config.toml
n_layer = 8
d_model = 224
n_head = 10
n_kv_head = 1
head_dim = 32
d_mlp = 576
vocab_size = 4096
activation = "swiglu"
norm = "rmsnorm"
norm_place = "pre"
norm_eps = 1e-06
positions = "rope"
rope_base = 82300.0
rope_fraction = 1.0
qk_norm = true
attn_scale = 0.177
bias = "none"
tie_embeddings = false
parallel_block = false
init = "normal"
init_std_qkv = 0.0334
init_std_o = 0.00839
init_std_up = 0.0334
init_std_down = 0.00839
optimizer = "muon_variant"
lr = 0.00903
lr_mult_o = 1.5
lr_mult_down = 1.5
beta1 = 0.93
lr_head = 0.00494
warmup_steps = 140
schedule = "wsd"
decay_fraction = 0.922
decay_shape = "sqrt"
final_lr_fraction = 0.1
batch_tokens = [8192, 16384, 32768]
seq_len = 1024
doc_mask = true
train_tokens = 178700000
steps = 10133
dataset = "wikipedia_en"
Each number is 200 + 30 x the weight over its row's rms, rounded and kept within 0 to 999. Layers, rows and columns count from 0. The size before them is the row's rms in percent of the matrix's.

# down: layer 4 MLP down (transposed), 576x224, rms 0.0901, rows 295-315, columns 0-111
# gate: layer 4 MLP gate, 576x224, rms 0.154, rows 296-316, columns 0-111
# up: layer 4 MLP up, 576x224, rms 0.165, rows 296-315, columns 0-111
down295,103,222,254,187,148,218,168,233,219,201,151,209,139,182,215,167,201,275,174,226,133,205,211,182,229,206,197,143,146,215,195,152,149,211,162,161,197,224,175,246,186,165,206,213,179,222,175,187,145,193,226,171,213,146,265,210,201,190,200,241,233,198,207,265,244,215,192,153,198,153,224,194,214,187,196,190,150,209,194,167,210,137,175,205,196,195,186,202,162,218,190,185,204,235,208,245,199,238,242,173,183,259,186,165,234,185,180,193,232,195,186,151,222
gate296,104,171,207,260,273,172,246,210,176,244,203,182,196,208,168,186,263,148,195,241,222,201,207,175,200,226,178,136,221,205,189,236,210,182,192,177,194,244,200,164,226,209,244,206,138,185,221,203,212,205,184,189,225,195,172,254,241,178,150,216,161,140,174,291,224,225,204,200,255,175,176,229,209,178,217,180,196,262,166,225,226,205,252,239,199,223,192,204,220,236,243,215,202,191,131,185,182,211,245,270,183,161,225,241,182,179,241,217,197,218,193,213,235
up296,096,227,243,213,210,131,183,153,164,245,242,206,161,201,257,193,143,301,176,258,224,184,121,194,169,170,218,166,186,247,136,214,158,263,223,231,229,198,253,205,260,216,226,207,200,176,207,236,205,225,178,204,144,205,164,223,222,268,204,179,218,202,276,200,157,270,201,223,224,202,167,233,211,204,209,207,239,175,220,219,212,163,178,232,186,209,167,230,196,192,211,207,230,164,224,202,224,216,155,201,157,165,207,198,230,166,238,156,187,164,249,207,176
down296,099,185,167,187,165,205,176,200,183,205,201,141,173,220,121,202,193,202,248,178,192,204,228,215,209,200,225,245,193,252,215,177,214,182,220,174,174,201,188,197,258,173,208,197,200,160,221,240,196,199,186,209,172,197,200,227,152,233,178,181,211,132,201,165,205,194,257,173,209,225,196,176,158,235,158,179,248,228,202,161,155,213,220,190,173,190,174,194,230,219,188,197,218,240,189,186,195,184,233,217,266,258,162,203,216,168,211,219,184,259,194,239,142
gate297,108,179,223,182,201,182,211,201,185,244,248,203,208,213,230,160,204,163,123,172,222,168,190,167,164,177,206,214,155,150,217,196,226,206,192,254,216,145,245,128,285,221,185,222,188,197,160,213,209,230,203,219,142,203,236,168,213,244,176,172,186,171,221,208,192,255,230,154,242,211,134,183,221,248,213,209,178,225,159,201,186,242,194,241,221,206,231,247,214,172,258,168,156,184,195,169,187,158,170,247,186,216,181,201,210,203,220,231,225,157,174,199,194
up297,107,238,116,220,210,166,184,253,219,192,124,201,227,150,207,222,184,204,187,222,184,239,219,180,187,189,217,204,210,174,176,204,236,209,146,186,235,207,187,194,198,262,194,188,254,187,165,213,159,191,253,139,187,258,135,174,220,214,250,187,200,191,185,218,198,211,197,228,201,194,212,255,241,278,185,211,208,221,168,195,196,194,140,174,194,196,243,195,217,212,163,213,222,210,193,219,137,212,149,202,157,234,270,225,172,204,254,210,205,217,192,203,232
down297,106,197,223,198,288,192,239,219,202,211,196,169,217,219,230,174,177,217,219,267,196,179,170,178,221,192,205,233,202,190,237,228,166,176,195,182,139,216,215,215,289,214,191,239,191,180,252,174,170,185,216,199,168,208,146,216,186,238,164,218,173,248,194,187,214,205,190,238,244,231,187,164,165,223,168,163,231,215,171,199,192,217,241,184,226,203,222,174,187,147,213,161,173,209,266,225,179,173,191,199,188,154,219,230,214,174,195,227,174,180,179,170,203
gate298,095,172,154,180,275,174,232,192,186,203,158,196,206,159,198,225,187,183,154,171,194,216,139,195,172,190,189,241,201,145,166,196,212,181,176,214,229,156,154,223,162,216,268,195,214,232,174,229,156,174,203,124,175,168,220,243,229,182,134,232,208,226,172,217,143,195,193,228,142,205,192,174,184,202,180,201,218,198,157,186,231,202,222,164,239,225,238,140,249,211,172,199,241,202,193,226,251,242,174,207,213,219,198,226,220,231,222,238,163,184,166,231,210
up298,106,235,204,204,215,245,119,202,175,141,182,201,192,204,247,213,218,170,178,165,149,195,169,200,185,152,216,235,160,148,216,219,157,213,187,190,219,224,206,188,157,209,205,239,173,225,184,164,255,191,185,170,205,283,175,165,173,144,190,144,225,203,201,232,232,205,188,224,173,188,206,225,176,222,236,186,190,230,195,189,178,179,230,148,220,223,224,231,189,267,220,165,216,224,227,200,222,151,180,198,184,119,192,202,252,185,219,231,200,245,152,224,183
down298,108,210,197,131,195,200,165,246,177,217,168,144,170,201,223,198,159,185,236,208,173,201,224,179,233,184,186,198,163,235,184,178,183,171,218,207,164,226,220,262,187,171,220,160,188,201,198,191,157,198,191,220,244,208,187,173,135,194,190,201,202,236,189,157,175,195,198,196,177,155,220,189,183,189,166,183,180,211,220,163,153,147,228,202,208,197,216,164,218,240,209,208,208,204,215,205,216,159,236,207,169,217,207,162,213,154,220,205,167,171,156,152,217
gate299,096,258,188,195,205,164,202,201,171,251,173,194,165,212,223,233,162,195,160,203,211,198,223,169,166,227,188,197,189,238,162,181,204,198,180,162,218,247,194,202,224,223,216,187,233,134,230,143,201,240,216,124,190,203,149,209,210,211,226,144,217,220,197,125,189,240,212,246,220,213,145,221,186,208,173,138,221,188,185,226,225,142,212,249,161,224,186,174,253,177,182,211,217,188,185,152,178,173,161,185,153,143,219,184,219,189,253,199,207,219,219,207,208
up299,101,225,159,223,254,222,204,218,174,197,228,208,178,201,235,157,148,218,254,199,220,114,221,126,212,225,205,208,180,174,233,217,206,217,209,151,183,182,191,164,229,161,212,189,189,228,207,257,256,187,197,206,199,230,203,201,213,198,238,214,244,213,273,180,164,203,149,142,185,210,200,223,222,254,233,218,235,206,193,143,199,196,195,213,169,233,242,193,211,158,196,217,202,155,273,198,223,187,206,175,270,190,218,199,201,210,179,176,201,218,241,198,207
down299,100,230,215,182,181,155,160,233,205,170,198,212,241,213,190,281,208,156,189,219,214,170,174,187,244,203,262,181,191,196,215,232,227,167,146,158,229,236,208,222,149,220,237,191,206,202,179,190,200,224,270,257,167,221,200,196,179,199,178,237,215,151,207,197,227,185,175,194,216,169,250,199,174,256,253,267,173,154,201,182,200,169,144,196,204,193,192,182,233,198,209,231,166,177,238,242,203,192,241,192,206,147,190,216,181,172,250,202,204,203,261,184,241
gate300,102,223,149,222,151,170,226,213,157,271,184,217,209,227,158,254,211,182,164,196,196,180,197,179,218,184,172,193,228,196,147,178,227,227,245,197,228,188,177,181,214,247,232,191,251,249,179,251,215,188,249,207,201,197,224,259,167,230,228,229,183,274,229,192,258,231,165,205,252,188,183,171,195,200,178,215,166,194,206,184,186,253,183,237,198,202,201,220,197,170,224,214,216,221,186,255,166,182,205,245,182,196,215,196,223,266,246,207,271,239,222,227,202
up300,096,120,263,191,245,230,211,219,245,220,237,213,169,198,210,211,168,233,219,203,205,221,208,233,238,206,203,204,196,194,155,176,237,181,226,210,219,204,195,189,180,195,170,212,173,228,179,155,189,194,171,181,199,223,208,220,210,233,283,209,222,151,245,188,188,235,183,171,208,158,222,171,202,178,189,141,181,173,170,227,219,189,184,225,166,212,189,207,229,202,195,226,164,184,151,222,231,206,201,228,167,171,184,221,282,203,162,226,228,216,150,171,195
down300,103,183,210,211,158,198,199,221,198,182,181,199,231,210,168,224,205,168,198,189,200,185,166,185,178,217,189,196,186,190,149,190,179,236,200,201,177,189,191,186,127,147,196,250,246,202,199,222,172,173,195,240,172,217,203,241,157,148,211,215,228,157,240,243,166,222,203,155,249,137,140,114,277,218,200,176,154,210,192,169,229,237,255,183,199,235,215,217,204,258,206,247,219,155,204,208,182,218,183,196,206,278,166,213,235,224,183,194,224,188,232,211,199
gate301,101,160,196,161,171,183,175,205,174,215,179,236,167,196,213,192,158,192,163,143,178,179,248,209,161,175,229,204,214,236,199,241,156,182,200,199,221,253,224,204,197,169,226,202,181,194,217,200,160,228,160,195,228,190,170,220,192,219,196,187,170,211,145,154,184,224,208,199,159,197,188,240,150,118,222,187,185,153,178,246,161,158,245,172,180,232,258,190,268,243,203,197,272,162,197,246,173,166,211,210,172,171,170,255,247,140,226,174,183,165,156,127,246
up301,101,176,192,257,238,171,201,208,238,264,190,204,228,172,172,183,184,246,213,141,143,151,224,192,195,216,206,211,193,191,254,179,211,132,203,195,186,213,171,243,203,193,223,174,192,268,173,277,244,201,263,180,161,184,206,188,202,243,194,177,186,206,191,228,147,167,245,210,198,197,195,184,210,242,229,264,219,179,217,229,211,173,218,211,195,193,154,211,188,210,226,213,188,211,198,205,237,229,209,227,184,176,229,129,209,215,197,171,239,199,215,171,192
down301,101,199,198,210,210,173,172,172,207,175,227,198,172,208,213,205,185,160,255,211,172,213,173,195,220,222,234,158,226,169,157,213,175,233,221,172,225,221,173,252,225,199,191,198,212,181,196,234,226,254,154,187,193,201,236,180,183,274,252,185,200,143,215,173,230,251,213,212,201,189,212,222,160,194,210,126,187,173,186,191,245,214,232,182,179,252,222,149,134,222,210,193,211,216,215,197,155,240,252,210,182,238,196,190,184,243,179,182,181,210,224,217,180
gate302,099,177,203,230,201,206,221,231,215,208,192,191,204,209,129,172,151,191,171,209,182,239,193,161,223,178,195,239,149,158,190,175,195,236,228,167,168,197,230,183,193,190,264,199,210,223,175,169,239,192,223,211,210,191,206,275,148,218,231,151,165,211,150,175,233,230,147,265,231,203,205,174,216,166,191,185,161,243,145,147,124,205,217,194,213,201,201,189,198,201,236,189,176,200,219,190,201,214,228,265,174,186,179,184,208,179,169,186,242,176,202,152,197
up302,097,188,178,147,242,156,229,238,211,214,157,192,246,209,241,168,217,221,194,208,198,192,217,230,130,233,170,210,204,154,166,183,204,173,198,244,209,189,194,209,249,224,144,186,196,206,185,205,213,228,167,178,219,137,168,173,207,210,186,185,223,183,200,212,212,208,215,210,195,244,175,184,177,251,215,202,234,134,195,248,213,222,198,243,247,238,200,188,233,193,223,234,193,170,224,213,229,181,192,178,266,247,221,143,193,234,240,236,195,209,164,243,184
down302,100,224,186,210,206,169,232,211,238,220,215,229,166,219,196,186,196,240,180,224,244,129,229,261,167,207,205,196,173,214,206,163,221,184,200,177,180,217,216,180,199,158,128,202,200,239,178,222,181,166,244,174,257,178,216,285,188,211,170,194,183,188,248,175,172,178,141,202,184,167,262,193,137,216,201,148,152,167,221,206,156,179,188,184,214,164,213,153,224,185,211,217,162,252,180,196,180,216,239,262,249,202,181,198,214,165,191,207,238,241,212,234,160
gate303,099,240,148,223,193,258,160,195,213,159,219,178,185,216,224,219,235,216,215,193,212,185,168,226,208,205,216,200,165,179,224,236,208,199,223,137,249,246,174,254,232,247,239,173,194,264,195,201,179,175,215,198,203,213,157,211,192,220,163,150,202,187,118,203,216,202,191,216,199,214,244,156,233,190,173,177,203,189,187,187,219,226,197,187,206,266,187,157,189,167,184,134,159,196,230,233,223,185,209,191,134,204,232,218,194,247,119,242,167,238,197,144,212
up303,097,208,177,281,226,203,189,256,156,223,146,264,226,212,179,168,216,143,218,230,177,178,232,223,181,183,204,140,200,212,187,171,205,218,204,224,171,205,204,160,187,165,192,272,212,181,196,176,199,222,173,234,252,194,199,214,214,175,208,150,203,164,181,192,192,198,216,223,177,215,201,195,154,177,192,148,197,193,187,185,192,201,200,241,194,222,143,194,184,185,181,190,181,236,223,212,238,141,173,188,225,245,164,181,172,190,239,217,229,188,245,197,266
down303,101,224,174,228,145,177,193,180,202,161,213,151,178,222,192,253,228,185,202,144,211,221,138,205,159,205,198,181,183,156,232,189,206,230,219,134,232,190,173,184,176,237,210,184,191,241,218,222,176,175,237,173,158,223,181,222,167,238,172,222,225,248,168,250,238,192,206,226,214,202,212,194,251,235,200,215,241,168,218,145,242,176,196,197,207,194,221,211,240,218,156,159,212,173,215,174,200,217,216,175,174,154,251,213,217,215,181,151,169,234,132,207,190
gate304,111,205,167,168,265,238,173,209,218,222,256,124,236,224,179,219,153,191,178,160,214,186,211,179,243,183,188,258,211,181,192,235,170,247,226,180,216,176,186,246,192,162,161,203,216,197,234,226,230,212,251,240,205,190,209,185,182,207,126,198,239,201,172,174,196,240,199,196,236,150,165,210,212,229,213,147,212,165,195,222,230,208,203,220,223,214,143,148,195,253,259,183,164,182,182,161,184,227,213,233,198,196,196,237,198,219,203,196,150,198,221,180,167
up304,104,171,234,134,198,188,238,140,158,233,215,197,205,208,239,241,182,189,171,205,234,186,191,218,235,109,164,228,217,213,195,221,174,194,189,181,241,226,205,191,178,201,223,173,216,187,201,216,242,218,199,196,203,107,235,256,177,207,183,184,208,215,223,253,197,233,190,194,109,232,197,190,200,163,208,249,223,210,242,219,233,239,239,162,195,159,179,194,184,232,207,195,187,184,211,193,210,166,229,187,214,170,212,205,175,202,152,170,193,244,153,214,154
down304,102,167,212,181,253,218,184,181,184,152,187,251,229,190,209,191,204,191,198,188,236,176,186,214,210,154,165,222,160,212,152,154,190,174,186,284,192,182,192,169,205,197,198,174,204,152,167,182,206,203,171,243,229,208,212,221,188,188,193,270,247,188,268,250,199,199,133,184,177,213,129,180,194,159,188,248,191,247,220,182,246,230,195,138,228,130,203,208,251,242,218,178,204,183,209,212,198,157,222,188,200,157,212,215,163,203,250,154,159,145,207,226,174
gate305,100,207,229,177,242,267,171,233,199,168,196,174,182,151,176,237,239,248,203,194,231,213,204,163,231,209,200,144,192,219,240,219,209,225,198,191,226,186,211,234,182,205,156,127,184,197,189,155,242,230,217,191,152,173,195,155,221,215,186,210,173,184,187,267,207,206,217,133,199,161,178,253,216,182,251,244,205,215,151,236,215,284,159,214,191,201,200,235,175,196,230,240,241,199,186,163,208,199,196,198,226,229,170,190,206,199,187,195,215,269,221,168,220
up305,104,251,218,227,210,208,195,179,208,195,187,199,177,221,183,158,176,264,281,134,176,209,188,178,218,188,217,200,193,200,218,252,185,178,264,136,200,184,173,226,198,182,193,195,141,145,214,243,208,281,133,173,182,224,193,221,213,175,247,186,190,177,200,204,188,213,167,250,184,191,205,175,161,206,174,228,183,209,204,192,198,149,220,235,210,241,187,200,168,186,174,215,180,175,231,231,157,220,253,194,200,190,193,233,182,172,156,241,207,194,139,186,178
down305,104,163,183,244,202,152,221,190,202,189,168,262,232,217,223,236,190,206,239,165,170,210,214,215,179,198,157,225,209,180,205,226,202,173,216,215,165,221,244,233,158,214,219,174,256,219,153,196,177,205,194,184,214,166,194,229,207,249,171,171,204,236,169,215,162,194,161,208,149,233,215,226,204,206,190,244,171,143,198,270,186,211,256,180,250,198,215,189,196,240,149,206,175,234,203,203,174,244,190,217,123,199,241,211,159,234,221,204,217,202,189,174,162
gate306,101,199,181,135,236,253,255,244,211,202,200,206,201,217,192,193,210,196,181,201,205,189,211,243,232,209,191,251,141,269,212,180,149,237,171,190,223,183,160,235,196,169,210,174,252,129,235,203,220,171,183,167,191,154,193,238,172,260,225,208,195,207,190,169,165,207,229,170,191,213,177,208,198,234,217,194,186,182,179,210,221,149,225,173,196,180,163,176,265,201,223,203,225,203,248,158,189,182,223,204,258,189,175,193,215,150,134,181,151,192,167,244,180
up306,099,157,171,171,195,206,191,202,204,191,200,210,228,219,247,186,175,160,265,266,196,168,200,204,204,177,228,166,224,208,215,164,154,228,221,217,231,199,230,232,177,203,155,192,196,168,221,186,154,186,181,228,193,180,185,159,251,219,212,194,241,192,166,215,243,176,218,192,181,248,203,214,197,192,198,178,230,216,175,226,237,110,202,200,221,230,160,219,214,203,190,180,192,219,225,222,303,235,177,240,187,244,201,233,233,191,230,192,190,174,229,176,217
down306,100,189,218,181,205,228,259,188,142,219,185,250,178,166,187,220,180,157,199,196,165,248,199,155,150,272,194,216,243,238,226,175,188,222,175,215,155,223,153,194,219,197,208,209,221,185,240,255,185,246,183,156,219,214,216,209,210,224,185,191,187,156,191,162,172,193,209,246,281,193,184,195,198,269,194,213,194,230,193,187,235,207,235,176,146,218,264,159,213,178,184,210,214,195,204,161,190,179,158,229,187,210,196,191,257,188,168,189,162,164,206,222,248
gate307,100,182,218,228,224,191,193,183,247,193,201,256,208,173,218,197,237,208,202,193,204,115,258,186,174,188,198,237,199,197,210,173,191,207,217,160,216,208,166,210,230,160,146,156,262,154,212,181,208,254,172,212,184,185,174,221,210,205,208,159,174,247,181,191,244,208,236,163,142,135,190,139,157,164,219,187,201,192,232,236,188,164,236,166,229,191,163,213,178,158,169,229,239,143,192,173,246,171,206,196,219,224,222,215,169,199,199,222,240,241,195,173,248
up307,089,214,191,205,206,159,222,235,182,211,174,159,212,199,250,211,166,237,177,232,238,146,211,127,147,225,161,183,200,190,210,187,259,196,167,188,178,219,208,158,231,220,168,232,168,259,169,217,225,190,232,231,175,216,209,237,194,183,194,212,219,160,232,257,181,237,234,161,209,155,208,182,184,176,224,197,229,188,202,151,175,296,204,246,239,195,231,219,158,212,215,192,164,224,180,235,178,153,216,183,207,152,182,144,203,204,188,207,220,142,202,191,178
down307,093,191,202,181,162,137,179,160,197,200,217,197,235,216,170,150,197,221,265,161,148,200,167,238,187,198,256,177,199,200,216,207,186,182,202,182,215,189,196,204,213,154,224,238,226,186,193,184,180,205,175,206,156,221,214,224,167,218,213,195,233,236,222,142,255,186,203,171,168,216,156,219,182,135,202,168,174,170,185,170,170,195,162,217,199,216,168,210,208,237,234,162,238,257,195,184,232,168,154,196,155,209,236,190,241,249,192,192,153,205,157,222,253
gate308,107,214,226,226,171,187,202,149,175,182,199,214,179,173,213,166,209,176,173,195,198,200,164,217,134,196,238,195,211,167,188,215,211,192,173,218,234,198,254,248,157,158,217,197,204,235,114,192,173,205,184,218,227,191,186,204,220,160,228,180,214,181,176,216,222,196,191,210,238,211,187,226,168,239,257,129,190,237,228,128,174,140,165,237,244,170,267,178,232,238,227,140,182,200,215,161,220,239,199,211,200,184,196,175,198,216,186,232,184,174,230,215,233
up308,106,198,165,178,209,201,192,204,194,220,214,207,224,201,224,241,178,169,135,207,191,222,207,133,181,184,238,175,196,132,194,245,176,186,173,213,198,262,230,216,220,222,192,224,165,231,160,206,148,218,173,199,207,222,202,207,201,212,174,200,190,189,182,183,163,182,226,187,217,259,180,241,219,204,174,162,160,179,202,227,198,191,168,168,178,215,161,216,215,195,198,236,293,204,208,219,192,227,187,216,164,207,252,207,178,163,238,153,209,239,206,215,263
down308,103,152,234,182,228,189,202,202,179,242,220,132,208,142,222,199,216,242,222,171,216,153,169,259,230,229,241,243,223,209,182,216,245,176,212,233,200,197,240,206,169,204,215,275,168,181,204,176,178,213,203,211,209,196,154,200,207,186,196,207,155,210,242,196,184,228,184,239,202,182,216,219,205,208,204,212,169,254,190,197,197,198,243,183,213,170,154,194,287,178,185,203,177,194,211,184,222,237,190,216,220,141,160,167,152,168,197,276,174,179,194,223,179
gate309,100,196,168,187,194,188,200,237,202,164,145,190,225,225,248,168,162,239,209,217,155,169,168,207,189,212,209,225,199,217,162,227,202,190,191,196,269,175,183,169,217,251,158,177,166,158,197,208,225,238,134,237,202,141,193,156,234,245,229,217,143,222,165,252,240,226,204,217,191,228,251,181,178,237,195,210,177,228,203,209,122,245,176,213,190,187,157,199,221,191,185,219,200,219,200,130,189,187,194,198,221,207,198,245,212,224,194,226,218,184,203,219,233
up309,104,267,206,203,254,209,209,206,216,255,229,202,195,149,172,205,209,189,233,225,210,193,169,231,170,185,235,297,162,246,230,232,184,176,190,147,210,192,239,193,228,202,229,280,169,175,177,247,204,197,203,217,177,192,160,241,244,227,171,196,235,200,255,156,235,213,242,192,225,184,212,200,153,193,198,185,187,222,213,249,246,180,186,229,198,206,175,213,203,165,208,201,179,198,190,176,196,233,205,222,198,166,218,220,187,253,217,223,195,233,257,187,171
down309,102,223,201,167,177,198,211,187,258,151,182,169,229,262,243,195,139,197,222,197,200,234,202,226,234,134,265,173,211,187,235,196,182,177,194,194,196,231,208,213,148,254,171,200,145,177,180,200,187,208,209,210,155,194,221,145,199,216,227,197,161,203,215,248,187,187,192,211,229,223,226,171,250,226,187,166,214,198,157,150,195,269,226,228,230,220,184,204,229,162,163,202,181,211,205,222,217,213,235,237,155,218,222,177,191,170,196,209,223,237,243,167,142
gate310,105,211,192,177,186,208,123,261,207,211,168,237,262,136,245,278,183,164,176,222,180,185,217,194,133,176,233,194,194,230,196,239,194,142,198,220,243,222,216,220,225,174,212,216,206,186,180,178,168,185,277,187,196,208,243,170,208,184,215,223,221,190,155,231,194,182,170,153,204,181,119,178,217,176,169,179,194,204,197,192,213,199,166,230,194,202,247,251,159,164,269,195,203,214,222,168,184,217,152,240,232,197,147,183,221,197,162,206,260,193,200,222,196
up310,100,236,240,210,206,211,214,232,175,207,208,184,188,206,208,267,156,251,215,213,172,215,148,180,190,201,245,220,143,250,212,200,163,153,198,203,219,178,211,191,197,228,181,228,174,194,193,181,182,170,233,99,193,203,219,219,219,194,227,182,233,176,134,243,219,194,222,181,275,233,187,182,225,182,218,149,201,181,177,207,213,186,215,215,172,225,203,174,197,142,171,223,197,199,231,200,224,212,193,208,233,162,202,188,228,225,152,231,208,220,201,194,224
down310,101,204,202,218,178,176,207,191,212,237,190,227,233,204,195,184,138,241,185,185,245,169,175,250,212,205,238,224,206,176,221,222,145,210,241,158,203,196,196,198,254,221,152,157,240,156,193,206,190,209,151,218,196,209,264,200,146,232,156,170,234,210,202,226,141,222,211,206,156,196,184,250,179,191,245,178,158,213,175,240,187,209,198,249,192,239,170,222,181,235,248,192,156,214,188,178,188,182,182,236,186,185,135,155,177,186,228,189,190,247,208,165,206
gate311,091,236,190,184,206,207,168,201,243,174,194,261,181,216,147,175,201,215,241,249,297,166,203,161,255,203,166,204,240,182,248,259,211,192,171,185,218,188,179,213,206,167,265,165,135,217,156,179,169,220,261,123,150,154,179,221,199,206,232,212,191,167,161,176,242,186,167,132,211,188,190,139,234,193,214,227,202,171,227,179,219,235,191,243,246,240,251,200,161,207,188,212,194,213,156,172,191,201,202,196,195,174,192,166,208,200,125,197,220,159,162,169,189
up311,093,165,240,207,192,235,224,172,225,187,205,188,192,170,203,278,222,153,199,236,172,225,183,210,196,184,194,181,149,208,169,127,211,198,239,193,197,220,227,153,149,243,172,246,197,173,242,207,266,197,122,218,244,263,220,178,158,199,182,170,203,165,236,216,162,208,226,207,234,181,124,246,168,234,265,149,129,206,211,230,189,253,212,162,174,187,158,143,214,175,174,158,229,190,179,227,149,180,206,182,213,185,200,219,190,213,224,201,147,225,211,196,211
down311,091,208,220,181,185,173,162,249,164,233,179,217,198,190,193,182,187,204,184,135,198,213,221,175,221,200,223,228,219,181,169,203,178,242,234,221,178,195,199,260,212,191,218,232,172,183,179,208,163,191,212,143,179,172,189,236,238,217,216,251,200,193,144,151,206,193,215,196,177,183,246,209,235,227,230,261,137,156,237,159,205,173,202,194,182,173,180,164,183,175,199,217,146,181,232,188,196,234,161,214,215,189,232,172,216,188,139,260,242,165,141,166,215
gate312,102,197,240,188,221,199,249,198,218,243,236,208,241,186,189,157,224,238,256,206,193,187,221,219,154,238,196,248,197,150,220,260,184,159,233,177,157,225,178,166,222,255,224,139,179,198,217,210,200,225,185,208,241,171,192,181,255,156,236,198,180,205,221,207,177,188,208,177,183,192,227,228,186,229,216,234,195,170,211,228,176,197,200,249,208,163,259,129,162,234,174,259,144,199,163,230,167,163,224,231,219,213,240,199,216,168,191,195,177,226,214,227,232
up312,103,169,246,185,212,192,248,201,222,236,215,190,215,287,207,207,229,232,250,224,152,176,209,223,215,187,184,176,213,170,192,210,190,190,228,241,200,219,178,174,196,236,196,154,193,183,239,267,195,220,203,208,200,208,202,187,217,170,189,199,184,214,209,239,222,204,201,211,175,178,256,147,179,189,219,222,173,187,200,145,188,144,237,131,216,175,209,213,211,234,185,263,160,216,251,217,205,206,248,140,178,180,188,243,203,210,170,193,228,161,210,164,180
down312,105,206,189,157,199,203,181,176,191,182,182,211,204,245,237,204,234,207,166,170,165,150,167,215,182,227,225,252,205,203,178,214,158,205,140,190,189,215,249,214,210,203,209,216,180,211,170,169,150,200,205,215,195,236,175,216,222,170,210,170,240,187,231,162,188,193,247,233,199,266,207,184,195,243,248,252,247,241,139,160,216,244,210,197,216,190,203,202,157,190,201,234,137,200,225,185,228,136,187,110,229,230,231,176,201,239,197,230,202,200,220,177,155
gate313,099,203,201,189,213,205,181,195,184,217,207,205,194,166,187,232,201,249,182,219,190,205,198,183,174,187,208,175,178,187,163,266,187,201,177,217,228,172,216,171,264,163,180,181,230,226,193,217,211,177,291,164,168,217,202,211,197,249,220,240,229,240,211,247,157,216,184,158,232,218,270,246,214,213,202,168,204,236,200,219,150,188,190,252,137,200,184,203,246,229,198,223,164,171,193,151,211,164,214,180,200,199,234,163,184,187,215,209,201,185,201,124,175
up313,103,214,181,198,140,171,222,174,231,205,199,176,202,175,191,139,198,195,231,188,159,204,166,185,238,240,191,173,252,183,165,230,162,143,213,189,196,237,195,256,182,234,200,230,224,213,202,172,171,195,158,203,196,188,192,168,216,160,191,218,266,210,141,185,209,191,205,176,180,216,263,212,175,197,180,211,173,221,221,226,304,235,210,191,219,196,203,219,200,251,174,242,174,199,148,190,211,206,163,197,267,227,190,204,180,196,220,180,168,172,182,182,199
down313,101,185,209,196,119,200,202,203,207,173,181,143,154,178,172,180,224,221,256,177,261,128,209,171,213,145,221,268,237,193,233,238,238,220,254,184,207,252,138,203,210,253,147,156,199,178,157,232,197,218,185,191,216,174,196,227,212,195,191,226,167,236,164,170,263,202,192,191,160,184,163,162,188,195,153,234,188,208,190,218,192,203,210,202,216,185,231,187,177,240,172,225,155,160,189,160,222,234,212,172,209,171,191,190,143,232,197,205,226,208,188,240,194
gate314,096,208,157,163,207,215,186,171,180,216,178,172,190,200,176,228,255,194,167,151,190,195,217,171,180,179,217,188,241,274,188,203,203,182,237,200,213,188,276,234,173,166,186,159,242,209,166,206,184,177,173,188,140,202,237,166,254,168,195,197,158,217,154,198,195,204,141,248,186,210,235,156,220,224,164,249,160,183,180,243,186,228,193,208,155,219,246,164,191,203,238,243,220,228,203,239,181,231,245,163,203,203,250,222,208,203,201,256,223,223,186,198,190
up314,098,175,190,204,242,212,144,189,150,175,203,173,192,238,176,195,217,211,221,187,182,217,252,229,258,229,159,129,183,174,155,186,233,192,162,167,136,232,197,152,214,203,215,165,121,176,125,179,233,232,214,218,204,168,222,208,166,250,165,208,184,235,220,151,160,213,244,203,237,196,153,147,173,195,231,221,210,196,249,253,284,171,172,191,179,176,240,186,201,204,209,146,127,179,230,237,168,181,223,192,229,186,242,196,173,249,215,222,210,227,200,202,222
down314,097,141,196,188,198,236,212,239,180,176,210,227,202,186,152,199,196,217,216,253,222,170,176,175,237,181,181,238,196,193,260,259,201,221,231,176,139,243,180,182,226,197,192,292,164,177,182,194,196,230,184,238,210,225,212,183,214,192,225,220,183,259,198,242,194,204,221,212,190,238,167,185,202,187,286,151,221,155,198,160,204,210,208,177,210,220,176,178,196,210,154,237,222,216,208,179,224,196,183,196,177,181,159,192,156,251,185,194,191,192,161,198,213
gate315,105,204,178,222,167,193,212,140,177,247,194,206,233,155,199,221,175,168,130,178,187,188,128,134,236,211,136,173,233,224,262,250,225,192,207,149,186,230,145,230,175,152,151,181,162,197,201,209,218,189,160,148,213,144,187,227,185,208,212,231,153,199,215,221,223,226,226,136,241,227,236,188,155,226,221,221,132,179,245,266,142,170,214,169,214,188,166,195,198,156,201,193,236,274,182,168,222,224,189,142,243,210,212,194,224,202,213,198,175,177,222,215,209
up315,105,200,182,205,175,278,233,226,209,211,204,148,250,214,218,186,205,230,158,168,206,218,144,139,246,249,171,187,204,211,229,196,228,171,158,191,247,226,200,228,230,239,225,220,197,220,213,188,188,207,138,174,152,193,240,220,247,256,235,244,128,185,264,197,219,238,186,224,212,169,180,221,212,189,207,189,198,120,162,259,216,197,181,202,225,167,184,192,200,250,206,185,175,207,209,228,203,265,184,205,228,219,247,232,209,199,198,231,236,212,165,196,214
down315,106,190,178,235,151,230,209,205,220,216,205,239,149,193,168,259,220,207,247,257,209,186,155,170,227,206,182,208,255,192,194,172,207,159,224,234,191,215,196,211,226,192,176,233,177,207,191,168,209,218,195,240,198,205,160,178,198,184,236,215,194,214,183,222,171,206,187,224,229,174,176,168,248,158,307,166,216,228,188,202,224,191,232,226,193,232,204,238,157,189,220,186,214,225,218,222,247,225,189,216,218,231,228,239,225,220,203,205,190,192,252,211,267
gate316,102,206,207,208,220,262,213,187,231,204,247,153,216,184,200,201,175,245,158,203,262,213,237,269,211,208,156,218,156,170,168,193,188,215,242,144,193,124,184,207,222,196,166,189,273,184,234,204,207,196,202,222,178,174,152,218,205,196,143,229,244,173,220,209,213,233,200,191,236,210,197,204,223,229,189,127,179,165,179,177,201,177,220,148,175,168,198,175,188,213,205,248,222,166,198,182,124,189,201,201,189,192,241,188,178,173,212,199,218,201,209,156,184